python train.py --d_mlp=1280 --norm_place="pre" --qk_norm=false --parallel_block=false
Each number is 500 + 40 x the weight over its row's rms, rounded and kept within 0 to 999. Layers, rows and columns count from 0. Numbers have three digits each. The size before them is the row's rms in percent of the matrix's.

# up: layer 10 MLP up, 1280x320, rms 0.0804, rows 131-212, columns 0-79
# down: layer 10 MLP down (transposed), 1280x320, rms 0.0297, rows 131-211, columns 0-79
up131 105:500503529471439484500547463500522516476518437467588472492445470474442420493542487476503501506504509460503490545520559503490563537528455455543517448456466599498452501518536481465409486488517531562520408442547491601501522493467530510468422461
down131 092:397476542435495481523490560574548489577435465446483528455529526461498429459552470493442487496453520541462534557476487514518438519459435520495518491478511502519496522514530567478431496461507483458521507562461557543528503505583459507436532464
up132 093:470508542490501473527484533450501504450481525482507543510558472456490524531426495518502488539479505428493488472496547484569469495570449500553498512495509586481488556572489552488474493489457480485473452509491507458510570429521482440459541469
down132 095:503545493500490499556539491568442510502491512498438493473528559452482464502520510411511544451495500491514479567449470549360515548501449521419503520445464447475502441490522471553527504563538501456511517514497606495440518502469526524514435519
up133 111:567518432526486522532511469475483519525515479532595534533519511444495504480504524472506510567498573486515498502550464472466502561539453536514460461452476532474448548557417499493495531541505404472528563498462487509519511485464451510545524462
down133 073:505551430549532446553470551469534503531463474481479479518441557466566491531495567491548560481466549456505506536509449553527519464568459428501473490467475463541509552502458521566508508514473530525503532542464503493519508510528575507527503528
up134 107:519546494493465541489482460572548469437545537481498414499450500518506514528478442487455540516533472553506495498527540478490481454495501468530503456503486471520502541496565487515549520489527476445504491503488499489569493580560558535496591499
down134 111:435501408417459562489457573585493420470520491492441530534429450458467457476406382504462476474509533521496545541536441525460551493440566502521532495475484474496514518537515492512460554552495616473505494528473481441433546525510584471541508472
up135 104:517475560383512492522492563527455490505546484577502421478554436490585431502471499560452424527471522492493491475534511491396520454489526556519497533493458511481495479482550505452453468510485500479433407479491539495557519470506366477452477557
down135 106:512500554530486456507512509510507457469471480526506448493497423471529494482473497472481445470579420488507463528487521499544513476531568527501440410571489499563474520548508461516476519405564578535486531492523478452478457494487541537465516428
up136 096:486580485527539489535484445486562502580513529478532451512447542446396458436553510503472544506505518552494476592502522558522534516513538483471578430491563435559530487563515478538551476546526539495520517547499492455526514492550526499523491457
down136 102:492499493498504507457471574489411510526512543535430442488542442492535518476463495486484516465503518495453572493464477491470473534514463604476552516461490495514553465528570450605506545511563496459421484501516524539458489558489519485501542474
up137 106:457475531509423498529483540477570525474549554494539525476498524469515467487484572528514486402507450556450487479502447451476610462490547445479533543462544496483462471427507532530533519456558491454525551491446594566456486480514504520518489515
down137 120:455491493458515471563508482498469492429467477454488571517507507462506517538496536478493519531542494527495543457522506473461494495499515520490477471551537506452493538552534437541548567561518563546507462486452482543484480506527487437457410474
up138 107:475509545495498468470507544424478446498508527513408509521474490499539513461496501474499542486497509527475449504493503575511540500515494518452528572520490593504531434486528466480541442433543506502416482480471575545448509502478540554556514502
down138 117:548500443498540471459554512485512471546533477485460521473486544463519598521568462455466518524557482527538503522495480416574524524510557457521424446464539501535559455523503527490545434503541549493544481532507597534413546528519498527514525505
up139 099:476542567494547488499477450547457469513468498514479535452504440487496502526479537483504467480517490392540467553602488498598484405541489427638525446460457477459489512432490525532448453417535488533389506492530442534494565494446482450670545491
down139 099:517490485561441469552534560539529475529474487539450436569480502579504451487484468492558541475470423521515512520558455496540540533518529522486482475524554466474556534448514529468497527425491446384480497510526506451504547506462580481469543502
up140 095:557549485482428547495500515509508493574449514488538496419509491458493474494484449356521479482499427542498544466538487496412523511521542484508477449533492485487506516463548421465511449517475533554556542439517525485443523528520503424490505495
down140 093:508475535522466507521480499535508545525488535453473491518482528459564526539463507470468483520450561463486540513467471496493522524527541492508428454471473492572500546543450444463455551531477473487449564502512467577526523553499488398510470441
up141 097:447470482495459527501556501509557485519487518523462461591498522512563483452481484456527570496494472538515472381507571499515571477560528434510490506534558491550528487533454505491511503470523482414452560457468514489526529498445447424521520474
down141 102:512510570457519522495441482476495434492462395501415452465468514462436527481507506502525500478453542541578543502497529500485503499493518428523439510592561477455445503564498536489492538499566470495475537477515480602543501447592498470476481549
up142 093:467520437424527530536530493535501453549465543531548491493491556486526453427520485514445526519567534550548480467567449498544503489476463474514548531481515514499471516490494498493525470477519479447475520535472514503474484426532516557497560503
down142 093:551480536537549507496501551503532523447554491482434461548502450518491485519493473445492586501522504495557481515546502489442445529563528484505524496495470488475503472535458547506511562484535483464476480470495551543542567532452495422529496536
up143 098:481411533492500514470531518546493522513437488521515466397538530550517580486456579523511502517471529526497560493666506477383534519512482519486492504527483513519466573474543462446456511546462502559453505474512548495533523525463512473447572510
down143 105:485492492504485428510429490510555491518518462510493540492477515529493563459539523470461525555528470533552484464528552552507526607456501503443509533535528480560474506515455494552543593474522443572578561532441482561495487490449526523487410550
up144 090:516552457503513515462582492504537491489476467441511387568521529539558524483520472474500469498492498475549501492511495500485537539501540466480517478474490466510484494462473551490507567515491455490566549500508497533452485494487484481477552469
down144 083:475425543542477493520482530481535511519542414490451538459493511514468495497488545529492520531483467564494526543502449393504507440519498509514542537516518503533508566557511513461492528475585465460415483475490518495543443565516546492533545505
up145 084:492542532554517569521474440502496418473519524466517490495482471472502529547534500514486446428529536461586434471478481448521473455539495484565493571459548492541557444574420544470447551513494495469416504431537491456524568477544546505522550497
down145 079:528567519547503495507534496511520507516508478468511548540573502404521594499446531510525573469473537472484503478541532515464471491509513500481483523507456500501486491536498495498499583507463435422476485430519532533521512449564485522459537538
up146 040:434488486470477438484517548560483573594488518500508503501459462489495512524506492498496471521500442564530607497463480494492629531456516464509587579512544512523490527530544417516510447493490482472598512569429481485540571499522494582524520475
down146 045:517488582438399548483435415460533467525529444434568486520534494520500514440518528501463490491555532481502462521531528491485515472502509494512510464435578554543539517456470546461523506482462446509436419515506526529466517532419457494514506482
up147 106:566563513496478485502453515496487460600520488542498434385540426460467469385473415479529499543480502531557510501448493482520516493489547509428480504485513546519580504476512511503423520537460474477487509402517528435503488493534461478515492487
down147 095:472496517478520477479532471472509376480466530450523525464443534541514521481542497560547555484512507497533559610498482522457445524458439482486555487507534512510484501511497464538504544513473528509508555441439494526569497463518501555515483413
up148 106:500569512603519512557448466493503497481534413525510517537519510473436568508449554471512515425493526538506579540557589432433515531588555451545533478480527523490565532509526523498492521465527483544531534382534568571543490499450485454555444576
down148 105:567518517547526510574478497458483496544498570501592476465497433423457490531481576530440469527540559447535494407579465472469510525489522521501471495481447510511507477517487469483531560412546507450494495527497525465493454435533494539603484509
up149 105:461460480465483476483514498531473425536482503521492566549475484513508522509461464514520437401486518504508482526492564542430491518486552475543548489507529456515573483490521531504468531576523476432522506471425502530440427394584601437575591476
down149 113:531453439515550460524472479541456512437469517575488424496508477559449489466533528495474524661539497492454469417489517512458495454465460438469537521526491510459445483519455502510507551486444479467585537527402510535525551495490481489428555545
up150 110:511509574567457529512530554541456437576501430473499456509560508527482490520509529483488457548469601451558468530479462533478496493518462500480472498465614573472489449437520569452459452508530546540509492507519478553504505553457519440506514440
down150 120:517559430498403540555514477522479474500468494472499512525527537470556500482501519482475441437491491556550455580458447513493496470534524479457453511519454546549502543488520478449576452471518489511486505451455489451402541523533410512590467503
up151 110:562534489500505460504473503524457478479553511492427504477445497470472541506511467532466455476468479533501451486435456525524465542502525523496538569494497540551473484466499532497489515454495506535464511478523498573433550530519523569522458476
down151 115:495509508492490461557449476556496558441487468554510509481494468525495518526508594571433488556460447507516443497495473452536454539531443495508415386544516492548492519461508579573464490505513531542483569541528513538564529502579465611462479465
up152 104:515492530428498464532478492419572530540535507531514521532521536569531475475368533458461418500388523503502512519515536489491504525500561467468518496450500452461506478534463459536469543462481495428547523515501522458472504426421480509530506531
down152 113:542446524499489531519470479513451587387492518519555564539444495552539485570499494428473508469497538489556534508527534470440480522460515435467499515519479495477506499411517480494472547490489534470493557551490512430526510562531442526536510477
up153 100:410460453452488454436528528541494520512466521518412508488463575462465495491451543573524440477543476545515525549495468499486524424482517433452564453495481534512494464481501530507558449530478514529494466478541476391472487476552545513492473491
down153 099:491425441506553440546487408479551451504564552540473462435525493557518562432417534494513523443516501516595489544465486454515589531458494457498474425555524460523520466526512525506496501487493486500489502566498578451507498527519467492580520524
up154 099:461539626500541493427428517523467505544517509511497436592494490502513517472447585452491509472542455493460470485464488480514557413514522561507434514578474498521452489554548558437515532520511506532521514509473492447495514460484539524503521468
down154 093:563483540472456500525526504544501489504499554558485472462479533493448421483513470439498464434481481499460527518542496510596560495517525475552559498462411521448511478580475458541473496452514500436454495533506532461494485534533475526469549520
up155 098:482557434491540446514473518498492510496524532430518480497512489496595515467481476527393530435471459494513434557606503515461515502495518462477482476479472488460481476447465488465459476533562510509510522541474479516515456498489537473453416476
down155 095:604499495510455507470547495499501546538478524499533526494494551520543478546588567415575498455452487535459451515527526471537538431511487511475454498441505388492529492490481557430496452515489489558465567599490402521477529494532572461489539588
up156 101:488466570560454485463480475499514541543452483480468541536518526452529523528479559481515546462480494485471526490514584461455453446476516497499537458556540459549460451522459540441472486447453462471507459531473495481484512476568466486509464437
down156 105:475507515446475561481442498446573448489470514512478466580497408498546535498508526462534511506454453458471510517510524496472535518511563525470577507471502573438519538515554508528482611545506489558515491560530530488476514505571520508454481470
up157 092:562380530525545487496554519429471426456494443516506445478518513488423489536496494485487517565455521494544508513539507525499509479484553500443528487460487521523478511438515501510415514549436521501441506527459508528547562492510526546518469494
down157 100:491507472550504494539465498536499526484554496512494519576548505517486459490492483475510476496506474507486458625463594535525564563452534498602428462518499507468531559502494503484548506495525502464520477437564526516552498549484530454457565466
up158 079:569545521433497492510406398522449486504511514508460485534470522496469453491529472566550532442465501611504554537520617537510471444569588529534500499507469519493456551462447499497469497488480496499529498528499552493518483527545495546529458479
down158 070:486504571456495540418526505420536522524514466484476487479495566483498581487428499508452515448527614566519521463490444536519549508526527496565482488521523512512551506451463485512453550444473473489505464521449536469483523542524505510521525519
up159 097:420520493464502560547513480459450464481531501471519536523496564426471512545501497539486504506504533474498461440492562509512576455569492483481517489484554555500495536534561498465492538476468537505487455536492422500543486533445523491554556485
down159 073:531490549505482567453422525495533456474498522513553424459525586534538463503562487478501541520467505506479517419555487497559559558513554466531365474557516470475514527501464482413493503460469440455473528538531496504500494512519492474450481501
up160 102:457489535529462472581463528570523492546532593459465529535513444523562468507395458490445445578480463510502555438553485539545448516504562452408411540479454542469504428490471512459404477544437458560523537451472513444497538485487554490531473521
down160 114:473560465531549519500515589452549456447534484512550484496495466541544492505464542557631601559526407503557579536475524573566491502434524539540559482517409481473512495476468470536468531531468511409554469551467485445526428501456524411464565501
up161 082:549569488515433523480446560520492527426497462483496420489565556409497583532511510512535549530491502436526510496577563532524503538468519519504466516525560484539523508455475496481552496544506519522499495543473468478549533529500549499528514491
down161 071:533497501520455488475448507543434478564460560515510436484536493493458508459402514499506440482440488552485501506461486487479484531467492533435496589505591473465418501531442565501550494514539526496510484486530559531518469469462484531489463447
up162 099:497543538551475459554530492514506462494582462514519484508519452434514572432491513501446470476547464528554570568492416491505563527472503557459440526420473496536467491543517510541477491421463469482523422442491494524506456503495510468469541571
down162 102:444481532579502460522488459434460480517527563493536528493526513517497486570567539482500459501568512522521500459491591532459521440508523511507476402492499474459420451421493476470490488430503461479481563476496507503557471426522477431547483545
up163 085:526497466461523464450551516507504489519494524577470529484435524470521537531535497488499515469476502512482546583471617481520496464513425458575450494516459581520501577479515558492531507481494488539536449466481448515455476425507380476546545438
down163 073:504548538477463551521447429545439496528514441502520576483481488561499509476451428505492465513547529555525570497515530495492505560506543504451505436540360469504508497546448459503398444476498606557554533500552514530428506526448486443457478500
up164 101:460572485521507485520477526539513495497523515471475468500538430500474527399513400403405488507484534440464487497426445494535525509445519470481508575467543505471540518505522498452503563505581525476568451555487557473450491432520545578497501426
down164 106:529553508520427480526461509520490490550455414550526465552436515555498490532483539501512535476484526512535557458483573519498508521483561434460574529503480469515432475455487585562430435513507489495435541522436536505510441488449594477457496471
up165 106:533514535473479517511376533471480512501521467478530503539465403522551502532573544483573517480502435467454452490533540505467422577481479494522496509535492552448517442495466551420482518444426567543533468511548501459516506515532543540536546523
down165 110:561504439432558522479509577495521509457523512478526515442433401462549442556413490448525559503440520474535501454529460583527522519529527525566506493530504515473543519511460538454499515538538553477510484441551497527443539528508499511426466481
up166 091:537487483471509493430517476541460485488538470420504481476450528506479540472525526503587511580517492500547401496519487480554464455534467450480585519490468461532463535535497463517494428491497486550500491406448496482522494467539572523489517506
down166 084:482532428547545434559464450527524484504496535401573541487468467475554523551520547475459509440491498497497499518568474409554470419412511678509495556447507521536505522532514527492519538446520451515557533558532443502411472425480445417506448484
up167 104:477435466541453464511485474521502499503504489541445450496551521507543498501538537454538534527528518508530453500554500424388527481498478562502495508535554470483480454474562495459470442391530511471497499477465453447400525470436458462497499483
down167 111:526561442487596492542526471449438439470511539470514484490505542486517484561515492520423540539430545534491578476486439486586473497442480471468534481539480502561462544468452455499507523514457516471541550563554352504609478459463519469455539598
up168 094:464549600451514569466493466451501554468503500444533486550483428518514470476466459458497461541435563528507517556499585428487438465582441497498512444504488542463526527555465558458434548500532456483476494511541522569435561457501513506517415500
down168 105:478551555511521548517523501578468526480558504568474557489467563486512520533500476460493538451525509505519525497460485602445540478476541468484701516526467522478409519494452566530473556516479490469456526600566453481543509487534518531552493515
up169 121:576507525454456488510459433520472516495555539445555498476576497546431551445505485495519517476516505509452507472489668425489470513489499548557553484503501589550497497493493540530480476500511505502447437511471470462480492530543506502515515476
down169 140:474568494459509536591487467531462544496454466482549491519441530592476461516518473507468485497549547532521426555503510549492506494517552568489483448493529532507475599510537507482455438487418466506495584496501534496475476520484518487529496539
up170 114:532504475545513477474508522507515401508489522440478501508480468522508485495430516493515468397563482510517530532502526536525453481502475523463463483498490524581521498532554481498501541506551470411491472500481457520541539473549525523469490340
down170 128:451600507475465562541517527447526470437513491439544448558519535503408357488494487501452476553494520503497557387535474453536484575471494550444592522529483504544522495461468518578500462433584543529545506525504465508472492500494468421500452510
up171 105:473517529544493498492495577514504504499512468547480487509443449530517477512525471536494488457574513465431537445519482495481567519514514456457438506475516502527477511493502527518522503527453499476409506503508443453492524502502475525667547405
down171 111:464497524464494574541530540448568465515469492486544462446463500527507486481444481476444479534450463488519447468478482598478518442572474572512473527489525511488483524500489352502442530422534529474504488517477535511512490508481473457466544543
up172 110:497447477489525466490455477525498535530479533382483495515477540496479437495607522548429478522600515482497526541453491478504488472478580469451489507445519515490576455510432544482472473531461509501500543487508472518462459452538479408500434492
down172 114:473507539513499559475542532529455517465528519548450517499498521496510580506600522468478502512590495500396519500495516481453538428541487452469501572517478492489492489543470490525475566531531533446500424500541476438516522452495469420519517528
up173 109:554570526519448500519499510480513561508479458531555476499475515476433487526437514489503470477464516494476434529546537485447543408455544520432442555374534515470494528526542486440534439502483483482450540515513485511548514449519551493456516478
down173 110:445510499527486488442509533476500463507588527535489499491514515472483524487496524494529496421497463526489454493467517499501498468502444523486553493525537494496521500464544464469533470472470528526454438539518555476517509490505501479490493444
up174 099:531505449524453487440425533473464515524507482507524480471487534550479448470480485530564539512469538538491460519509556483496489509505518486476537474467488507520519473486580535577445518490437466475522539551494525505536490472432493505468526504
down174 097:505502499466533489461518455512552531531565478499477586582574470435555525502549455472527531480471520486539509463525464502472503500563470551492565516562487466476512481498524456553594565555506530527552554514486521476460484510486495507450506569
up175 088:486498573489511524490511543504527469490525493516576478495515460498514445475425466462499471516485447474529517524490509497500510472510449500466428501516426504455543535421539488440390522476521494531495503505455504517571586528565438575484492493
down175 088:543452574459466548575470440457599495499495553447467479469550442516464519517480515494509521486532552502533459432494532572509499484530551499463504493515496522525495474480438529525491430484495517504434525478505552447515427549496572476448457492
up176 101:508573458478456550458499554459471478485465567453396525494500520508440509466504546452499472481544467505453564442524488567492474463487578476438450458515562490559500495486467527574561536488526489512477523509551442521510489500522538492516487517
down176 108:457502506482495537547499571504452518396487503504536460481488541599507505488482495431494527521451497560485526440454502520478495579520557476533491558486475471560558498433552487541465474454521490506437528501521493501481530504482514459509507565
up177 091:491554475485501463508413457486507473485501487473568508501473473525506497501452545532481411449468463444506497534489509521575526466557449485469499450493457517437494583510493524495549489486481481464564531500493454449536434622358498449473514514
down177 085:494511485482490523523556521480540462498533525460515472503485463515437515489475492516493588480471536501461517536557541505526531444427548465524442498488524579550507530467474497508479533473512485485427512439537469500476497513521488525508476578
up178 098:537489519518533509389480479498520439465572499548404513465477501469555546457515509507514575511425522513488435499473451441549480526481427457487483437481428547514591566468478469521532510523490496482412484493432536479488519560513510483436497571
down178 099:480472525488474473578534480561558518501540541572580434458414498524499490462496503515500524435506546540513484430479522496569465441479531492498505522467484489424489503549532442441459454470501416498502416483499515477490481536417569479514462459
up179 110:447450452523474561483514457513485483464466500492534520506493472464427515474546383508550537488474493494528518480485517444449528503513492492520577475466584515469511562467514453477452460529473490443486520514513526505444487525499397534505496451
down179 110:485454443527520483504492491504532474475518436498495494492528502487533539520516580581501506543492487519449560444452518435475426465530494485455498462482560513491578479534470478496542479545459425490525525513572508517435533461510523517506495485
up180 098:459511482450530449508453511461487558486521485455510522371580559525514550478526419451471509520546471548467531511442551436514473485495468490487498515461455506482495505460469530455531525554447488575486486471502492524577442529519567525467480464
down180 094:578467489501558491491464498502442529452430467564454545565495515509496479566556478478484514445498447506473433484546440497603584507502431478463563522486474460476462444483505462494502526513474479448555486492480527537511464524561532478458569449
up181 090:557510482510489461495519418523474540475459492476452437502527389560497512542499589478533578511513492479482462514448475470487550499480505561476469505535485536491487575570425503551518510442535536495556470528504532519529422486533416561459468447
down181 091:496434555469430564497590554470524562565513503468570435525461448484512507472468459447456482448525531491523521535516470506502511481544518452495452474503498462489540459505562555521548422524532508432518598484537489501494500509531563446468477492
up182 108:486548494502483573523569557448507557508512507399509535538548458471520564516527439473578495488522455520570511497480492480532610506531503451512423520446520561514560469478615507443473516570514407539504491514426545506411500555534495478477492495
down182 105:517495421464538466522458551424436512412470518493568525480506555508501517453598488473482421498524536492497496449472462559542454506497508545555524524464466466466494513481498488581496509472501518520522513524615442483524496564527520436460580536
up183 084:428476534468467571426501470522470461542506444570489536565499411518552540459431468442533503501478483523465455518554515558544530455574546360516495520487609494487529508498532458563445490528478501428563513453550511510523495448503393505502471492
down183 081:561495493471541519497504470533573547483527489426486393476497495459553513546511496448433539512542436557592513486471519501434452483502470504517446577514448463517452494493511453515532383436500467543436507519500455514498486518511463520527506600
up184 096:517529472486516524490456446480498527519494524473495483465506552569552477502518447542468524480508459483554484419512512454499512517535513480470536548495486472525494492402502525509452458420468479473541572513471594461536438509457426493468506538
down184 091:519523426502499469444472502430478469543444436513480484523474465485504510520565544491465496464463472520514592511417523487482585481525560476460499581429550471439510531500577498491503549527554500474484430488491480486532455442495585433604479543
up185 105:481498524485533546506471499501492468517467447497414488556535468486582535459506439470560472535524481505599548520504453433429512551589529517586496480469457493424484530484576546471497429570540487552369515547446505536503472530453538470538520451
down185 115:540505527472545459484481485605449371494480480526530453505503494560552455562493561492479493524516551424524528518482527478496489568400525497530477524519457447505546515517504504579472472520502449518494514505544489491414464561503535586479493550
up186 110:537490494445478485437446462454501400528487487512438520421545457465595501473531482461540478536467532641560481470497509543491512513435558448461480572475563599478526485531476532502516475467581468504487541539463465461513502513516442491506460445
down186 096:520484498480538490474565590481564521473470521504543456576586476499494467569509487450497477487502504512538543522512473523514455569511517524534516498473496544476552472531533541523518550430475516549495540494433488469565505532506477528465530484
up187 099:503508593490513499481514458519580431555479421498415551453541463505522475485498629495488489498513476474504528565499552484466492430466515492493495551494523527540455513546528505450517487542629443527532503491509575522523542493541527533559458448
down187 101:461512510616440570476452496533442503379493551579531514459530542498489500498551494455526518512497437512495531565410523475424489538531527500485517520492467540422355533452469500528502488478454490457488518620456518504542487540537466532564506493
up188 101:496477567503400500524549456443535526484500486529504538529496501471505521514505435521523499490525484509480455498491467587547502470497560521436411554563540506487491481520559484555461565478503460527451508502496503509475528555507537498511498503
down188 105:424472427457476503527558529489481590522482449528512523482494514512436432466443513382497502473439491505492457521450499472534549564542549451507443465473493532449551465483483513537566463586498552482516517466518550491466515520439555539457516445
up189 096:472532487493489519415481500436551488471543554539487504513506458505608519557524464491530527464590527429544473508455505481500629523596535441541522536533425495480479435472555485511506523558561466466538558574481525431469505511545487501588533416
down189 092:556496503485409514471568570459452584538509585546538524508551432539528526452518483526507542564563583551526492468502453547498466502555469516500464431544463473485512431492448539535532504600510504442491424509524501579446495468415519439481496489
up190 087:489448520551502550446548448461552495541482509521450546518507473500506493472497501480563521503522511492492537501527496531480519500536503426477516430523494503483499516512489463544452543477563457518453565455502491555463465524457452504619570450
down190 081:511513519504454499537542482514454425455480545496497512537536445449487535534493488508433507460496493542535506504512416494518455532552567580606495464497498524468538553488512456485494534515570492503485566457472487525483476479517474512451539579
up191 098:533513452528503532471533537402455463510494513474494431534548434539481523536463500487573480463433425467506424440546472461401517471545558534459498528448557502505495501553496555482506521511533512484503508514534545586463560480443455515496468479
down191 101:456529520503579484515573493484459464545533463474444509491497482566491556452522594500432533415468446504495504564500498513508507515580520522476492486500544427479524537460466501496519444438495523467548474492461478408628473499466488481496490463
up192 093:589522422541544509487550515537525452437492484462467508542491475513564510507471516424539514557491480485520383468476579474501462538494551488515510512544523541448488472567534516536533562463519479497532580562495459466504523583509497522502432476
down192 085:486522570491480412476536501518455510492517536515491527469509543510498527527512537510521501458515449534473479496560497506529528441439559473490487577465548505535562457503600477473486543479514551447470495556515478507493514549528515568434501508
up193 097:508551415552515568483501541476512475475542500473475501505538510518457411565508459509492561506456459511543483432515568576559546464514540608469528538452466489518511486497444402487477477460536515428455528463475496507502544507539472486505518476
down193 096:520441490537482501473438435463504489490493516562494505458503470535560489500461502474560463414476584495547536466457483430509511503447540499484499532437559453558533545477555523478477526529467495555542488511535496499418524510536477463444492488
up194 102:497503472569452510441544500496469452505531543466473502550433468540619502480529504474534472485497509561538518459495500476492516482589573484467492506461453462560463530541521485485535516478519511552500481530454481448484519506367488462510557503
down194 084:518449446515480517512574470454482506586558550483527495454540479478502468430449498511517492494451524455511471473448489465485462476437467544477575532513519471538528566434493448491532487508479514460439490416600526478499534488494477488489494530
up195 096:404525567531545546502522486492523492516550494531522535499490501537453452554532465523496540447525484459499523428533498527424500475594491513567455522505525406454559518525443490522451508575493484454511467518473533503463520486514422567494601518
down195 095:446503495527440480589549503460532457559566514490511517533517422484506517512499497522510497530577514545483499529514471440548520506540544539586407464481536526483484510506502579582598493524492461505458524440439507472533519480428518474495586499
up196 094:533484476435456484447506512551571503552533522518431541548504522549532497500450493515467462502502525553592455416436533483455486405532374521523471461536577494470456543410519604524448528477500471512539453465401530513450458525459444582508459523
down196 097:458493485519517470543496448486542479511557474592485457509529449496424508538464475502477537502464500484507519552515506454551472527545536491483457519483547534496473473478453528491535483531578511549456486474491483491483421537539549494434450577
up197 106:468458549518512539540490578405557491482453508516567446474545479534477528508468455556548566567567425532528492490439511479511566432589431528549488522538460477431537482435459546474457490492478474403548506519486467512458525490464405533515461518
down197 099:529530555567442480529518526501512527634435410491476531457467432545527484478466522431477522500527470524493544515520475456470611582537471556478437532529515529486465486495512482402523387499438514537482503494459490527539519527515489478530540493
up198 083:462625465532397527522528593498502490496475504530554470524462364506537495537541540497439531568518515527440516525523508474492564494502467466494510533480481503445493459534548498503478565467530527546513552498543476463469458524522479521454575493
down198 070:506506518463554492482546491576538571566435535437563489516528566491501578513413515431512467500483504495500489482506505522454547443487523422457488472453485479495396468491509543533544418482501491504463471471536565486485476511488584516509505465
up199 097:464495515509486487471480492514461546499486521499500476474507453488504477526556518518575465539471463528549499586458481501416433362483536516476533473492443530553455549491525534575506495459585548495492549538466525515410490520448447595451549494
down199 093:496512519489450510450556505524559447471605486504487588529455542511485531542457478464484498459450502518426503528498470471513471529489467452587421527515482537451541476527542433484579488521487510511606524484505517514503612465502488499505489483
up200 092:471567505494564484496454580529457474538484499565438457453473527511479492464511439426487536459484425565566496390414477561472537540508508432491485545477418516581489487534557450453492469507515492491529547520479462525512525496482405458598476548
down200 092:526547508511581492542493507486525507549542458495517511447452510502499534526453539468442471518525509491525491468511541473471445563453458553497457434531559474451492468501558491582576544493493444545466498459530506538510510550435430457485548420
up201 113:482444481553484473540516513489557490450466478476476472496480523504448460454508508492442483467507495486465490493477503514481439386485512515452544538537513505515472423501400462421476426487432502507530435492580508415502497525453426588545547493
down201 114:481554473491504472593502528552525538432400515519465495452445532430528512533467431463479550541512541424507529474449502496523576485567465490471528480541454572483503484489499530502460472478497488519535568535434485474522530491494496474511478538
up202 049:451511564524499548449566524563514510499520497512468470451446491465520504500555522506558446468542482592497563540493524468541435530460505482474520506503483486439495527447471480543394477474474509478485454477461450424497524534539481534485524532
down202 049:544476522431470554467420464476530463545587484487545522584542508529511494488494518468439491465548511500521494494514498535518518495472564534529513506485564525543562503485536499443517494482438459506510459505522458502493475532479516504481447482
up203 104:521524590506498534469522461511476574435442559505459479527522527561533546531505506451479563529495527451545542503520543495502539487424553470513512536393541466465510489523533515505508538553516488489485536418499583496520521531551447467418517581
down203 106:426514543481555560441533430501448487533533470524527442477476546505464549503485460461570463521516497508472535407539475573433504539496483509522545585515492515469451444546573464542475505439453490385510540500490448479482466504526539484499525489
up204 094:524564456502474547519554484470483481500467411512552468516528511524426492519508557571490508471468476507503472515483466486506494443478549474503553483511477427510513492532453480474477437511540552520514513495407491496494459549530508546532485482
down204 107:489459513514461564522523470464520480477489520514516508463509546503446512597486520488427491535374472528511432507507530494549477451492462496510519496480544416481505498480491555475469536604503475542427500551528470486511476451502494560539511461
up205 099:505456456502478570469486499473481475455491516544526498510462549446485505441546517552472539503453545452479510454542478469548543440462500464469486508508462575510549513480552503498541529491594461493494466519484492553505548475490510525517518534
down205 084:475567504454571501527664463451489507506499497491480517450528487588470554511492522454531476525521521467446548470539509496519523518547439609544448566411539504487554507458518451540490486543524465533480556474459530435465446486550490486497449552
up206 107:472493555492474523520495479475548422450542440519456413501477511531547470463556509516536522474436496462490453488532569514484455545574505471480528486549525494492538455507524498440559472557465483459490481516472467472528489493477526506431501514
down206 109:527508524498465455514528602482562480535529420498504512509531425465492410456569499509405528497563587541562499498426520545559468499481565450534459547500565466469507450512510387489480505480465562490527490517465484511494507475469512526426494569
up207 098:476528610490450485486505490461540522506435448539511574486563536502498466450493530549535486546544554466488451528573521630544487530515512543466505522485455474453438474529494489537452540451512381419460500507512458457515581532509493541490495534
down207 099:495559496495471437539485538461459497476481457497527522471481471473495406436528546498491422528527520522522519584502517523499520518494506481498575429479522538599442524478429495496471532456506507517494531520468533545543469543567506510539431513
up208 098:477513456546445517546565508484496508509430393494466511500495418543485463520501483478513523516502468467493495520535594554486460522457440494451499485506538554560443548515496536523573462515508485406566467568503478489567478522519449485476430467
down208 101:413515571417488544442479539504448509522568495402524521517505544523498489443549498537492441441498544513536532580520552482516456528507520449510562491450543534486503522500483511493508470525482482588499561486493507486483554500540436544531565513
up209 103:473490481498501469467509436531529537499493483490532484524508500488500454525515557466502506476505477486457475455561554538449500432447474465521512457502485420480444480525521526487476496510516418502426483466422500481532501520444526471476527506
down209 112:554503564500504515506465406525459444476427516530504512483500513437544490623527484484545507451489442522491457491495513499544496476479528532517541467463552547556497509430508459578515416534454553472499497546483527510536522514563479479492490452
up210 096:448482478496512543514414534483475547530567562533516505511547549516553525603440573508521494477542480427466490535465464521423501536475493502422513445561510527500452469484545507461441519467506516554513451514515464490436551492565454459542470483
down210 109:405470550511465474542533475469499497464510547523514470493524575478559449498535508457535463511562482475467455535564514607502475452484536511512519509476475549499513510502476412502488523498509555466473535548441510470376542491570518491496528449
up211 106:487485606391481441493478568539534478545434539454538465505515488542468493523502526530432511516553502511538490503421532469517516463496465419496567524519506528457516479495496492480472558455466464463467394420546551464457537521444536550528475512
down211 117:505508459485447442581469467459554539538509592458541494464492422408518476526481476459431482495524445486455462462543444484478479523514550502495572503543544519575484492495505504546447529455512492531489493407564512538484448575496544468498487474
up212 103:540445461435483452428483492541483523455534472517480430487491501470518494442491460491549474473505563531552540498531473451539522479491523488570552486530450491529508481458551466481554471469598497532443555533526590513484552458457497489493516468